config.yaml
activation: "gelu"
norm: "rmsnorm"
attn_scale: 0.177
init_std_o: 0.00803
doc_mask: true
Each number is 128 + 24 x the weight over its row's rms, rounded and kept within 0 to 255. Layers, rows and columns count from 0. Numbers have three digits each. The size before them is the row's rms in percent of the matrix's.

# layer 5 attention output (transposed), 96x96, rms 0.178, rows 36-76, columns 0-95
095:116122126130095139110144167164096099130121113092098147170105101121118129184148098108121115122067112120154159152109115120084111150147130120104144155149158110127131152119143096152152155156144094130124110171101106136162113125144135136117120140148123158141139109118152130144057071123130090121
096:125105106114138118113150071167098174137148129127106127079104155156114167122154133150103110090158150168077139136152126118116149119138097148147114133098134142161148090143124153120155110103110115154137104073120135153092097131183129154116124152169107121150140148109141133109142105132150163135
097:107132127114143128116095166171141079097070129143183097147116148090142149151099132144122135139092151121161161127109091090115115127142162119153136083142129124143139112128071135109130150122107107124124148139158122108096114133114101140135143156129145156129121102116113120129191172108097159100
110:115105119136153141100155101160123130129117159129121137136120128115124110154109140137158169180115064117130136136161089135104154125140133105132099137134099064138132166137126113142130131123102135099123132093173130105128103158109141132108092139156111172113165142125156061157063144141119123141
093:089111117102121160115205136155098157195090131139119162132091124111106140136133145138116140083138132149106119108114132138113099124150123114146107063125135064135115114137133153133157164145112150167150112112142117123125124133121110098123100100130127141187153115126143158104129147110132140105
111:144128135100107161153126080147109137116122133139153127083122130150158169183137107115136092092128131105107106145142159101128141106114111067086111124156161112124155103114090121106169144126137119093140120082115110127110141173109112154121137093118129118130157123104067154111106151125169126122
109:128133158137141139206094169147128168114152114103137148123136128102155141132108127140082131132147163127151105133128098141175124097188180151104102136121163119112128136132109123140149107114127145080133119162134082122121117085121084133114162140121107096115167119135128144124089102124153112120
087:150102112121097157119135126107159102130099128102159097125113106132095102136141147124144108110100110132093177089117118120181156133164162162124126171109118093138117068145117135136117152144114104093144142121117112103139120142092123096105140156111136153128103102135081143156185135142135102174
123:111139105135152122108129166138141144154133132155133142126130116134154148129153113124126142148122142126155135113074110140149159117130152134159109121122147065064133134097134144146135115166136109121114178153115136140162143140086078115092080093100109114172120184089145109143120110133153134173
087:095144120123136153121070155094160151160162160095134146113135110141121136095104100128133086139116169147161156113146141112152088085126168141131124152084108120111154157114133112113132134150146175146125135080085123114166128111107138132116135085147161144136129147104107121130087103122096093125
102:137195147094122124121125089138124117090176120157168159157139169099136131145173092103135129116091123106105102141121109112141143143129136109169158134188097131109174121123106122165100116162127134122128092169131135114122137138140082132129112138125096136159156118121099127116136157082139130121
099:064111165112121154146120116153138114131139148163137152123140132132122138125122102078108126142119117087091156104131095177151121135115137116122115126130123161128109080112093145138078161171132116132130167115164107148137135147153117096122156135049117126129164136143145159120134122085145113163
110:158134118175119145146172155127135114121150167126142097132067206109112174191123121100134116117083098108115120096116098108146119125101133102103151122134125082129160130116141166096151132121158125159123117105144170135105131136112115096148133130114116134140131125105129122151100144147135151097
099:101153125142117147113135084120171163111134137120098142142097118178114119149141125124127167097129134101175123106129112139177114124144128140115166122165126166158133137088093152133106140136139119119105098132115151157170153082110117122109173069160128155140110144153118166095129121139093100103
097:155094140156097163110120111133152088101105090114086184127149120150139080144133107163151132156081122104110111143139111130150139162115127133126097084157141068122127118144125138146105105134125122135152120124109094144170143114165143096142157135110134119141119102119110096099178112168113159129
104:134108132170141141092126149072162127122108116099093159119117117113088127128115138153120106185110121114139160150116154152135142115160148166102121146098097113114121142122113144132142158113080129117090148063133118144110148152146117099141151103130139135096158128159152125078138125189125102151
099:152120146112161116134151122154114130152118078137139099124155111148135108145141097120124137129071120147116132120135169109173164177162128129083145131117092143108161136139121130104136166149117136117152129135144173152082148098111080129173118134143101156084120111144131097106129124061123126148
113:098098148148101133136153135118153084139120096119187103135147154082095116116093126151115135115139094112134127109145127117106161139130111138124121130134131185152139157135108150115085107104167098135116114126135139106169124115109087121133134113178156167100108076106146133105155090167158111106
085:126106109124164101138127144108155100146128080147090107130140099106117168140125101153120131166142131122097106190110153101162095146125179131139161131146153136074093107099118167122145103112125152089126131144150164128082133118140134145102124086144159140148153126139116121089123105118155128095
099:135140152124127055111114121105139157125156125125128105127151146143119150151127130163141114156085148074126132171135125057105099155132104163152134088139116086113139123096110131124128160147160137139134111141163119105139143169098127098126137115114106118109109144163137094115151118090120069114
100:130143068128150150142128130150171113154154152126112104101157168099152099110108132104140105094126093120101138152132149154149150163136132104091142107133137121152150165088134105114123094119158110152089108133146098128094097182146126100157185128137111147097142091154128144138159130097123146127
100:090121126129125105167097114149109128144165135137109136174134134146107119084119143152154129130165117074140146127107143153108139143125124110125120132117080076126099113112066112157147104056118156122132120131134151083114144153119118102089147132140141169166126139120123104151083126129086116132
103:114171153108105141148075115151154102153118113065147123150130103149157125132125124138147116102125139102141130130124114142143110153083116183140111095135154165099121176133142193148132124155123141124126181104155104121144131139115142163133143164137121128162158153120123115111079122157151096110
102:118142123131133092078104151110146104093132111121084133165098095136127129131143163142102112132148108080104115131131127141137119170095168157208152168137119138131133107137117146127130120081119155142134142157130134090123129100110117129169148088130116105119135083169147119094136128133179140119
091:138089098150112135083094114143118125157147110132111099130097141152095141093134156096128141129185145135131143107092102133059174128110111085121142116127106084143115133111146124104106094139098131094122125149099081073141129107138111133112148099106141147141142116091121135120133174094127131132
099:097129118142105139124130150171153145065106120122095156087120106105175130136111149132188113117109104067124143119118115146133117111135131129130124125107129104126090149091133113132137137088147152104109121114167143123159137161134109126166130144144098137177103085139165155135123170152115141176
102:132149162106135106166110119130095110129167123136143109094154145134148140115074126126130124099133092131112113111170161155105145112112117134111141110117125188170148141115124112171142146180156118099163137107142155189130113176137092104087125122092151166115140092116143123113137145121102121131
091:119089119130161147127145124108126128118115108154145124130152114155158159119172108155136123130130163122118111163102112152097120172151086107120142129091129107134104144103114172131142125102149125137099163080133128120128166117146153097113133146119138133084122143180129101084178123122190171165
086:141174113132150154103108147133130136146114202111130155152146126118151106089121132090128132118125103102149093081166128157154131143149130144139111136118143134136114137099128149112115150117162134155121152137197134127158133132129075158165154095136136138158131107113143150149148123106169060121
097:117139186132101137082150155142135099159144141142167110139114115100157131112096159176128083110104128120171136156130096113157117113158147126120154100135124188103118141124158105125131099145153148109106156153115099144163105113114119094115152105102110101130115128183103136132149136100168136150
091:137145126123125102094087142116159111170123165124126129159149119120145089132135138119089138159155149113166154107120165138156145057122080122146145179112106144127108141153186140150155131130132143182101151111139149129126107152112127107140091120131139135140113104139105107168146115142131128186
089:163110086081133133158122140139098129110130141071129154106132121175147146154139108123139179085176134115147104150145160123131135141157123116116098142097124115129112155136142100155139139111088151132157121087111161123127148094108128127114100153132107082147110157147115152097173123161095105095
105:163157150111112136135130060123126117146139130115127114123143168127146095088133113125156124179104125169104104128125116143162105117115148158146099144136120091096120150073154113155140112124142108095132130088124112127071121139106112138130150108153104142155158189141122122139089137091145127081
095:156094134153166140138155128125175107142134057130144155148151146101139117160140152179153129130115138094126175132180152177115132138121128123130148110137141165174160123184166139130113122107119112116118085139119152106178128139142123134127162085135156116136145132132152144141129110144136118161
088:128112135101136093163125140132125124181110107117132085162181147117136153115126118128153137134103094131122143175129124133123151101132095127126154108116109071126139187119091118157149110112079115125112112145129117115154128184150132108131140156127120116074126163124108158152090131081101109164
080:125109146120136114165103128122122130125070104083117137121078112106131145134118133199119147160110149156109156126113132125152165122169111077114150123125125121138103176147149150134111130116118180104106110171139183102132145125154083125111103113104117127166140120112115158145113131098110157149
088:156108130106161139149111128118150113139172100118147141139125127097170147138117129074114129146160161089106147132126149095119089080107106135117086119153116100131110141135139106123097127099173132123085153121101106183092097168112164131148124082122164121118137144140102149151140166115129095121
091:127132123086171144145130129117123134084130160129082141099117131095185129130107128137155134142099130160135112195113178140114083091121073128108149109124128155126115136119151108126120083148128128113127118122122122108172154098135135106121150108098128132153160192150142134144136124089117101098
105:166129148108144119123110135118100144157101108094105160118170129110090133151130110179115100092175131148091146168134090116143152133148156144152094075134131140156112102106147120105181124114109126153150111095136158127135095118083106097151145118156139137106134114122127156154163096114100129103
092:131161099124153132125125120118144140131152162109129111164094111120100096128125127115133114109094154171146130148211095130089147126131135148157130141148119124111132125183123137141129115100115151129108112156131122106128130145116140156169070132145062117153174188123162103137134126133165123124
107:123107127115125147105155136133161110111155096116122106198163102163112110133090138113102098180160149137152099131155144110134142115136143121101133153081180145104106110136167121109094099152129118101098131127155092147150148112113136132131143172160156141134156169130117141145109089145092112136
# layer 5 attention value, 96x96, rms 0.187, rows 37-76, columns 0-95
093:111082167116150125145134106141097151116119144095090111131110113133122126195110159081072147080136119120118123150135105107144131164143114127115146112096128118144121119140164137108102165148184135139136091129109119142119120137146138134158087139157136158142147170079156124119140152114113124180
103:096148095146119108151142139130098097148143164132136113120140158076133175128152115122133124139096091102149127126159120108172152118111146162111073139105122169126108106125105122122153151125097157140112129163165184102162116176131092133118125117108091133125125095089113115109156088141127152143
110:122131160090155134115179120124099130129158097153149136121146111136105136160102139125156128174116085103127086143103140155139134151170118093082117160125096124156134126141111144116151118079154176126106088138145134109099113125087135122116152145101147112104153088153152126105135132087076136113
099:143123132099159126140140104115132160145075130130109133114138141119097159135126164144121136070141096102140117125130131147123174126110105166153147162072160156145134127119115113109144111130202131125132123193108119136137129126165096134166144163126149107165101103115134108160144121119131074110
116:097158175125093121124102091119098166158105087139144147100140149168116111183143122097105117120129142113137129110150147086147103133116108157139126133098148118132119130126118129115099141150143113110093150123100113139133186155144148156118137134095138102129118186140083132062152170130145123118
112:125186103102130159114123119112138123114122162118140144099102095111123154122078127157083110143141138154097120128125148171091098121142115145128122108094138077155110149082098109153121122143120162133112135187082138108154117143179110146123095127145115151117103136128129089106088146117134109097
093:064118115105140119102126127122129141147144089138167121112142145078126145115138121150142121128155095161102166095085150131108123111189119117144131110139119098158107123145161123167124151134162122077143144148109133139102135117123163180137125147138085149141159115102131129187110154152153119149
114:148153135135122129127126125112135167149121112113176122123133136194169139115147113140139130099112098101122143128065159150171142132119105138145133129111149121084155134060101154119152112120087141165144113146136102128118145174100131127144099083113154118164126133098152139108083126160138162134
091:108160110136142130124116185136138112119109159107166154102089103134093140132137104152109124091122109130086144160136077141149120101167122136090166109091145112134177121137156096105130085130136134141196134112107153170097161146136149130147130128137138102160110151148140118117098113157113143124
099:163152118105098142102139137122127120148120132120129141080136185102138143105130131126114066141126145123167142122072104113135112132116108110101133146157138123082162097092123155116118148157154067153124115150109128151113133124134080146134165120189107142164161164132124116129149129104140141160
106:117145146102115130116120146106132083117059108082148151144134134099130157131118172134092140144109095124130109138086138128131135107120199066095102167124083119147158111113141135152106133144147083125136115126109142105139150129157107149115125121121102143133110135089124109161133155136162094096
108:119185122150155120132178134110146118090099112156157143127120155137112152117128125115132137164121119069188115095137077128116139177106100119177109114129154138116101137117134123128150150108126151135184116160103166126154080117094146138128130155121130141168128143125116151162140121110110141157
098:119138107133105133078148173123175138125141119115096125145151169146137083145106115167094158113162133175105109163142122148116149087127082132154133109125095111139168154121123144124119130089115117127136151142156154181169131151143161121119156098142116147132086144139106104138112161123177125124
097:112131148123117112151104164137117089148150153137077123182136146122102104123149108167109133145099099140087093146123132104093109161127141159132138136139141082144176102129151129122165152165127159163108158136160132144123185097147148127119138152102131150140118102143104146144173139082140150113
098:114141147144132121162135135142170119142171102140124103071144091126116175132130148172136151121158130137133162122105122118150165125142161141151109105138073077134117125171109138116125148110095172146122135139117164150083107151093134129160099139109148127120104103071118125123126124108133084156
095:148110112084162130124116150140115112148155147135141149090141140106143098093098108104131136114149138128176162139168131110129111198116111120119112138119104111147139141118131173147086155125141112137146116180117179133125125124061134164176146172140101136120117111123160136147123100141151140163
102:160134145113122146116119129137139068141152150138123128115136150097113155140115069084133109122125121140086096124105119148081092115119097083121134148108116152104143133143162115102115108129137100122120106120181151100152133136129131123128098086112137062165076133074117154147133148125135106127
092:155140112116140108140109104152142146062095109149119122135145123101101163086106139117112146116130099126107157111139133152177104100114089131106115164113153122200101162117134157128143114120138148149109147140105152106139081122107109077125111176150163137136134142126142105116151099138142162161
096:100102134094141139131137092110140132144128103086111095133108140163138149123156145121153146164068113115141163094159124129127072101119141140126081155106090129081133123149132142128144154101115128121123111138147127142137104088134123078110139151189132177106098172150111122140115103118159141117
107:092117099173119083118168118141112103148149121136132183098132147143120090143113114105113098154142079071120131124114141123112162120121143118121117131102115107083106168106127096081101131132172127152109090112086162123127132111152130142130117130130088100097113131100132135128146173099157141149
106:147131159133172116158130106141103118163103098156120149144131145158134114125162135153100146143149167128099093099103149064085135118147084136094146143108098131123133169143142113144096114144111129107146101131148147135109104139145129078135162148158131156101149153101135103106093136169083144103
099:144157133122143116133115115121142112115096084092126112149146123142116169114125127171215123098117118115097120113131093115156117137122123173109115105121120140109106156120122143166179053154148124116111129099110138150150141151132158144169118148135156113139097169128149112131123135108100092097
110:122155125150109115136102138167158136097138122113108102145111171148124106127144118151143114146093149107090161094136095136122144152085087116146110171111122138125106115103148150124139151153100110140119122100156130130119080178129120097166160107070144149137085102141140086171128149125154110098
096:118137096130177130132118096130159129140153087187159102141123120153126189125113159087127141110133147117136132157137117139138147106155137084145112141148116131126167140076096086083134134087077153114128146119100115122126140137156119116126160119117098129109094108174173105116115125127105101135
112:148115127116108138105120116131140151103132091132104120108173158111118178123133110173097094108173090105116113120159098117169119125146118111129101128136114087107086118089108143144158126124132078128194130126152145122099105120137115107171108096142096090125142113144134149132174159142111159119
105:085101163132093122128185116141146171118127112167139132114110113120136131091120076173126125102129141101127094147139104133096122107110159136129120145124120115140120147176134137132124093124153107131112146141139120128156131160156081123094077127124097117093157174104143156073102157112142149095
103:128147066124150164156151149102152142132122130118135134141149109184082143096146112119100112105108137156141147127096132156143137131127125135142146094124101113161097089133158139120116113125078159129074097112122086147137150095073099106141169149121089138127106094157150121141153153111124128118
081:162170137117145105134100117127102106110180134143132104148113116076130101168153136113123137112103101108144134143124144141098148105149130139094105121148161159102142137104144108128145139134142170109102151140148151160159135170087131132172123123164108086138138116155200140138163073126127113129
092:141156151130134130129131170132121136142101103139132131142094092062070144130087155129170096200122155069143147145127129110124175122129131130129136120110135151140129137181099134159135104127155104132147132135136101145097111141125151127095153170128127099175125128149109128143100146097136128152
089:119186102137110166101131144106137130155121177146157135144142150125130127164131167130126084168121119114126149157100095108119102111105112144120121127059165126183133145111136112102140121092113147144128136125137186112179161117089119113113153089119144114159108144139146097116116114145120116147
098:104145104132166093133156140124082108088145119080104168125133165084133108165120115109101127139121168150095113126100134143099151137122143173142104147142162115158102113143096154121161144145089127164087115140145140093131135124140063110112121147119139151160136103111106132132172106157123131133
092:116131143139117125109128128139092126144109147148109107119147150134141150090106109103138129146154144135124108099181129119094121087083168147135146146107104165127103162094124137115119136101112148085144144113100125143131119107094171137111079090075100101141136097102110098171122067115130125089
093:130094161144110093123132136142121142148144104083156128107168123161126126168148127135116110122159126139114158192137120140167144138175120113140124090103176125137139099155119160179096103103099132130154132151133074129135112099116134149138152083167140163146151099154141120146136117129110098156
087:161159148112131153149136114129111159118144131126148139084116161141162140156169156146132110161155151144120174145103123114185114138100115113134179145083161126170095136138157126106120092120150130148126104149136140104069167118170137146117081103106128139101158147102142151138108110128143139137
086:113170123121136114134110164137131164118144146113101143078103150112099150165145110149143098131109155107118103129142103123062171085161111128149146130125133119178131128152135123127195112100145155126150106157127136124138101076117095141107076146121109120151085121150107141115131151159128125147
087:137129109167117133129142132145140106087133142117131131109120142135155156155133107124145115113120130137121141167091116144118119138128107089131132133133170088128140142162133124080131139175186133134142140102162148161099101138062152113063127080143127111134154116107127080165127175141098156108
086:134139101143142110149139140127110122116134116104108130139126128105095136134124146137146084093131119130109138141120099105089129081159123159141114165124162111136115089095137111187123126094162109142113108114150098115153084119140174143116127159146094183148148122130097095161147164138104062094
103:157118156145107127132174124096125121114148112111154145114111145093119088124118142145122177103151168141120126147175159138114114070104122152121156099108149148127148147149137126168166138136086094132129135160150103083130129101106125103109108089117111105118167165113086135161159134150162137099
087:113139098094114085124156156135097120089121114138161115119162090118135147099134094151116143140165105126117116157117158108117093080114140180104157144123110106122110109150155133143156082113133110100148106143115151098148141147124129157106106105129103134164083158091175136115123151175116116099
096:133140106106096111163098140101113117090165131103155134142117098145096123160112095104142080156111146160183124086114117081115115173143141166116089135112089101135139090162135116146114116159117104094113143100121156131142112110108141134112113128121123139139163118086095095121116118105148092153
# layer 5 attention query, 96x96, rms 0.186, rows 64-95, columns 0-95
072:111088163175120092099101113117137158142120149102103105131148123103109137097081090106078092153112115140111104082147090144125092120122134134120178116156142131105093102119130149079153129115132118133138166128107112121121131139142138116115107105127151100103137134126132114077124181086150140099
080:116099138143119086137106127168129120105116136143124124111088079137166129182144146137129128111148151126137138151174072120120165118076153154095139155156128096098132154171101118113172155111154126136120164139129129117148127112106106097100117127151107123103166121103139121145150169130129158081
080:110131146155113101172160131150104146144102127117124205111094114150090146115205174129098139096121105129097145146125108156097109120125124140132119158137101126095140163132123118146130166095141110123117105127127148134102153154141133168105125164109119137136139115157167120146116120132168096092
074:152141140128170146118096151101150145154122118126135124118120148105142123136149115178137134109108183142109096122118112108144158108158134116125113097146138100092148117141119124153111132194074146140142146132097135095135111115105147080105141140113098117124078137119071136154157154136058115123
076:173139143154133162092139118099092146125119139116128120166101148148131134127086126121144131084137129160138118111098164108137125101087102101141124091118146136135125117143111126119110163149086157124126138103158193146125151096126098103129175073162112088107120115132086137116153086126139168126
071:101139141095105085172150125121164142121143126121150138070129135144131176139110101113160106121114081122131118094155112141116116116120127076144118122145130134139138119122164130110091145144155145124084099122107134081163076147129123127092130086161163132144117146159147127185109100091131146122
086:161113135157133122123081122137125152124110133132065130147120110147177111135110136128116097100098112111151098134148085146163139123103136113175095096189143110091115140115147135156146128102102082158112129126142122118151128134123082143143117173124102103149138151168122129151102119100075151120
100:140126130157127129147148139125119127101129153140158120205129145149119172132090113140156134097129090135125164092147125133119158115124118087128075118113140136155092116137144106099133132124072138163117116100169195118130149115154109122135102092132154135139057143102118132126129126121139093123
106:176107126122107137151112125109120143146097110116122129156120113128102167117124159138157142099146100093116124137153104154137153102139100138115108128134150113097107164090104153148166116108091153114174135146088125103139107163152145142122103094163108154143172181098173158166116112122169117120
094:126088144115139159144157120101084142135128111109093125109136079145109147152098145141108143164170139120112112130140158117092100131149134144156109083120147141145097084092122160122145151106099110122125139142063121155134137107126105102148131172155183152160149130093110133120107157155109153110
095:129134162153113128126130158064156165125113140110162141154077085103138102190191111116112144127156132133147120118136115144125085139128138150140152170109110119126141122135122125140096152115114077152137139158186150099103135135095149149151114123157154130099112106115134141135150131112145167119
108:123180132121142131126166109132122089125106155166098135122099096173114166116141167109147154155089085152131074139134129127122125152103137124135126124132092084116119103106124154153128127107119143136114148072158124128115113173168109070108134165131141144121109189138125136123130103109106139114
098:111137055156123135116103125095141132146134103146156118139164156091144121130155078115124157097121124126128132104089127119161092172119118108116149091114155142110103151140121151125184123131090160100129105089124114132102142116136192116129172140107140119114126125117120158120097133162119078137
102:091155113114109136128154161102136132136119115186105128148149152121142118108139130133125119154095122138128124187130119132166122133101180165103165133138128107118113170097146133151128117153117131109129127175127103128187116057113106141137146132149116157093113107164126095131109080139102167134
102:158109137086117145124135092088137128125109155103110136142173122164158130150079133162137128138101147177132120161129133114139098139135123120163094159153124089125116127092120148096111098125126103156064107143124121117158122118103077138155090099099165142097148178110131148137133138128127133164
100:122154136126135150125117116145076144117130150115121113122131150127109137157110135126123160111121127164111129079151121155158180133180169152151110152085102134109165125204159141139117124121139096139099114094122145149149117095073147124064124129151114084123118123155152129122142134119144099132
107:145103138091103145091115074127113103183103091111115130123154134139131125135137137114149145124163100145150128152089159138118144104158158120116086138110122109103176123144106097161098145175140171113109131103091120114108113125161126115121144182151137146102124110136088126117125090108109085101
091:123125125112131112104139097147150139106107126106125130141167140133114129129179104133133180177139127129133105123115139104123083135142100106148167139146114137123187136172111199156145158105157119095107159121154153104143151139136125136149100126098163135170134153123084123170123102142150158157
099:140115121140155122114155103137133137154125093149111148123118103105167115104139159106127108104155074122095184141157089134119110155134166083112092100149139123102109120125094106116094110076109139143108124138102096135169103126132119121142084125125135124152102141139148159140093096128097162183
106:093124157139139142153125111132121153114109123077105200147155094154125120110157108102142111079127109160146073101144109185128127133131145169113110118158131157105088169110149139159144138126105143149147138103127159159129161115152149113122145165144097133164124145148097096132137127104134128140
099:123158128119119147089101104099136124104134146123082104094147097153105108105130124112137123137107112101124149096095152095111083167105099170086144128096106100163113117125177124108114103171156129144148149124122104107136142122108109120103092087162135086127134150143138154116113128155180154158
104:080108159093102108122124138092103144154111154134134136119071142132160113128114096129150118085103097126111117130096149130120130124121127121078122106147183102085126119163143125077124108111140133126106141130086119153075151169104147127154125117137150158130140123133111152167083085121109152148
100:142133138086128103087150093175083112136111153159098121121157142120111098100138137113135127097140122135109133110119153104090132099099102119098143070144085175117109121111105130129148171107120132139133108135134083098136121108146133126114111088123140148072096137130155127139154112070103113159
097:175104126094078143124077154102165113115134140118091122189092093126159144093143110171095138134114104130109113126135191137152109112161123141131146136117084176127107119123157134082148099093118145116147139110145123143130164154134155121113136132132142103104125124134104110103157101133154135112
099:113173152137104154110113132131143109123098151127131128074161150128130140147160143143156137091147112106144144123089123147139123117089154148118128113131124093126138130097103132109084111116126123133128121082115166168083135120137062105176117163146138163169122121122170113101131149110072150154
102:133136092139141105098141086088093105154129142145121103166133181135131149101154091155131139127135096157079137120156142132075135148094138131153098104122093098170088096096102104122113094136119157144140094118133114109131144115122133131112123090166140190154124102102136121140152142137135136139
090:137138153099140118123118098098141154082180094111164118123111111108113123114086138137156080120143079168096124147168161092131121123152125126110101108092145125127118108137131086105123111120134125098100118141114124151088165167158127138127179158115126114144184095100112129153106151122147145124
117:130099160112107112141111133125137129126150181131128135110130132114059115093104148127120140150142121151097132142131095127072120152117159157133135143159157095141121098144065096132134175111162115153120103135089123118096146163172104126120072114148129115098145145097110127099128141090111100138
112:133144111170092086113139130135116106104083113133084157116121157130154140147127146118157147149158104126098139138111077138089155161102113141129162150093134181121095152163136137119156115134106126071142087154127152094126114123120141099149153137136144127109138083105140159151122110150167152101
101:126129161133113113095171138143149150127119140132117140110137175124110097093150104108125079083117133155103172127107141130103175094158109113101140117145122129133147107139145114130108139128114184099144091130142170082130060120133142120138146115135133159104125140144112070149159115100114163111
103:108137180171103130138176121138088126102128112181161124125096125139117111128090107166117111154138076142114163158133119097134113106102163158161105137116107142110123147122131116113135121176085137148130117122136172148118085146132095116163165146113089123138140167149117133122143121153162113099
099:094131135124090157137142101094101153187119140146137077079147112118165115110138143128134139128128127099118139109127090130140112085102103121089144153151133107108090135147142161107147163140189105132118161140137124119133124105167101137119143123133141136103120164091144124122128138183185107157
# layer 5 attention key, 96x96, rms 0.181, rows 64-95, columns 0-95
076:148140159116134105057136109129141124128148125151119084128128135103104152113077130132100137161110112113130121105133159132152085125154134108107087124099140149118087134148131150112133131138112147101097116086154149092171155149131135188169122084134113127166129120175149143119108124129174101140
073:137079081114124099138144152169085154151104136121128135149167112104135121162147106132127170128155131098115157178095123112136153110115159126112130149130121125127158179172125131118150113114102091141129099176107160110125166115123117104140123154088066109121145089149123104147137125151138125102
087:130162128119081092158130153142106118093124109108152177160126136157119151143142132138135131115146120146127148173130117112121109152115087136157179126159128122078123102169132089141132145125105151175148090175145143137106114167100158123111153153082091155114125122133155154115146123095127127096
073:075156105126118093116150130126104108083125108139120133143085144136093122144144130116149146166114134155157077111115161140115145146140067139047110102197157153120143110119136156092111133121116124120120147158137119126147108128098125122110116117136141115126115127116132130165153147135129111191
079:128106149176153134123137120107112187141127133081124130170123134143075125155091127126110103116167140142119108093117169129171122091130119110134121090090151180153142088140111128132177152129078154155144118103139138116111147088166110155115145107130140117148153146129129114106144141151135162119
088:156136100152138093161144137129109106159133106144099144123113180129134140175126117110100144095124153134122097133139111132146122123124139137128117091148144149175130136152139101137130163121132116160177103103137154114108158187164138108142156158094119073099141124178149116129079127085166140116
087:140095124178148119134131122122128116159132146093085102151112146105136126158097128110106144077169109149160103129119112097124116097119129135109126089156135150106076107141117155127122103135098127134101105148111119086113137094068099120150110134176139163097138175160151093121134133134104093143
071:127137172148170139185136145107156112098169116156136137160128117145130140111110080130112145152146131117127107109158145152142150147144138161117087106117125169148102171130136107135125133172139112126091159126136148180167176139143127127117151123117157150123095128136149132087081133137137068143
098:163152145094144105119118155100136111130109125107119148166131126116129146161098156120141155124088097056130110142104141120128129116182085110097098145129120097097126139106102123083158152132099150141134125122125107125152141144125111093114131147143174066122130160114139140125153106102192124134
091:153097140147112136107155133118109128130117120152096130119110106147103130128104157128122117185158129140123118113167122137132172146135132112142118111103084196138141099108088153132118124121093099083138134119112123157163123116106111118156154166169138192118140100087095128143125160124083171117
094:083157099103150100151116094138077126108111140137095132147138108122118150159151106114177115147133150138126067122153126166130131110111126106109150129128132106143115101109128120137138130149173068159092154139098114145123161127083184103104115144156130147127132120118070149146111123092142141120
101:108161101114131145147174106114135143123137145142125120149136107168144137154164102145127133110066113125124096126097156121136132137080136123139145131156119080134139095141155176143139149099133121154147133095156128096118102151141148096099163088148135072149124192117093144114119115163148144103
096:108139087179141120092142102101162113082144170151123109122146108096156099109156122108105127112164163133143138113121104147134129139132102129131144144109174149122128145122125117103129146098120148128128128099148152129127159121133159104149139178180087126152120139114133105155136111181199097157
109:159092156137140118144124137108131129116160132111148120123153136143187142130130122175145116151088156141160110178169140154122139112107145169097160153113124089155105165144137125147114143143108159107102139181120130127164089068109108114101124117122165128129126100122142130128137106195110121128
112:164116134103117114137145080110121153143120127077121120118153106126184144136101136162136155128115173137144093186150154109146100144117165104131111100168151092128107159150099126148132109116121119156099091099109102149105159114130121127104146123067122101140144176126113148129110149107147160133
107:136106142131137098141152128114106080160124142149152104110171143160123127162179140102124129117149153131132135079082117121175147155143141150173151153116097158091138114162133108134153116164143074126123140142087092134116134110112154078115128090140141125141119150113127080097127092128130115115
112:095145116138151169130107078165117127139108115128092110095134125123131128113145104158149206093134106116150122139101120122125126131154114074174142106150131065100145121118125096153136141149136160125138107135089099105137150086128134083098156151125137162136120170127104146115143139115102126108
098:124159113099110124135139112150082140091178065129132118124125097158136124131136117120119140155118139173140128138127178126100116130129117104137133117125132175127151189147156154172190146130143136154112124122135094150116152140099157129119141118159184133138147135126083128191121128114104144128
098:114119158110113096139140138128152154114116108123137140112150129128165123143143138104188122103125090109110121154105110131100102126112112078136093119157127113177114138145119121122106127089060138150132140134113084141153140130162164078101096139094104122202109123132117131155120144107100112157
096:084157130137117138102103119122090158130102140120138174156147121169123123146156163145136116102147149135158104107115122122107101132136109126122128119128121088128096202115166139142151140143162119136182132118120142158157129148104103125116126115147102137124148191115120070186143113108088133137
108:111128131137135110109125127069147100102145132141094162105111117143115131099125148102161113116115100125122140166140174165121102141087170179111133146127134198150103088144159130133093110149149097122136179141126150134113143106118112111110097125108163095119137100146127170097098157149141126133
104:138122125088108129134125113107148194137128136131158155139132114141153124145174113138110082119136142111142131115102123073148162115135116149109140137082174118107110131174101136112121105163140161140115108128109112138157146129120148098146154043125184109120138164131087133122144109142119111100
098:139161133101124090111105109159135133147091126112146110154144143145116125097145118133138131103122100104144129117156152088121160112156153132129137097096089124156171092136117173126090149087126144143157106133136080120115119081155171150151137135162129185111174145146151132145156137092093146147
104:144130121105115112133096132099105090141109149154098121177111102123168165085079109164108152110108131143120081137121173129122108098152142135180132140145076174121120120109131128138123136150104140109156129135155079133126132186109158080122110134104131132090133137146093126100138111141116120123
098:118191129095138137146114177153108152124162135122112124075151096135120116123148114152157140126125166082106137163114145135145151128096124139101155093108111116132124139130129117120114110135140159099134157125109124156118091177144108101181143161179152146149155123098149119130085143130106149177
104:151137174137172086084121140139093131154125140149137109134146129118115134105128102162142143162150094140105107151124134126092116153134143148150122096119107082122087104094086087114106112089120137148152149127154100141091161124147158135120125110160155171150135163095157141106170153134111127164
103:140124105149117160109143103124125156110124127121144110092162137128147145100152195126080135116165083144087159128125144076114133136148055146119124115085121095108096115127144106091134118122119115109140088157128129095134141136133096088154154140118135129106118139113133154175158139103106155108
111:098100126126125143168112124143136141108127150136148132140123133163086109095098126122125087158094107145144144111156104132112120167105149151114136138137127116167157093145112078090161158131154131146085087121104124148106119125172138159168081147134128122129136147144086132086074152098118128162
091:090087108172115102149116131108107134141105130109100134132146116147106108115135150085164129128115129095136097127120127103120116192119136137135172098143137164117093164141108142107171172142119126111109111119132115101104101086174121103110157101144139143137158108076127167136129154148148107077
103:137147158179164129134114136145124138142121189139124138105132141112151118103135139100146113174119127145107176135129135155131169118145127099122150172156107156136118154100106129114107149107113130120150126141153119137096099167130113103114133121150186128093152082182188119143119121122095178133
103:124139132178118089134148114116105130076176162163119073103156172130126144149125127155156154145109116131112150144141106122129101130102125108164149171149122105149132135144117155128138114144140155137177144097154170107149110159115073117142147150111126132116161162092150125145117140169150122165
098:078152113147103121139118140122105127105090100138132093128112131109156146134146184065117161120134121135122139123150083182128115126138157139110131138130118114073104104125185129146141124139148132126123139180125125152133105156164100128159108113169169192138112152139148110121141143145145146120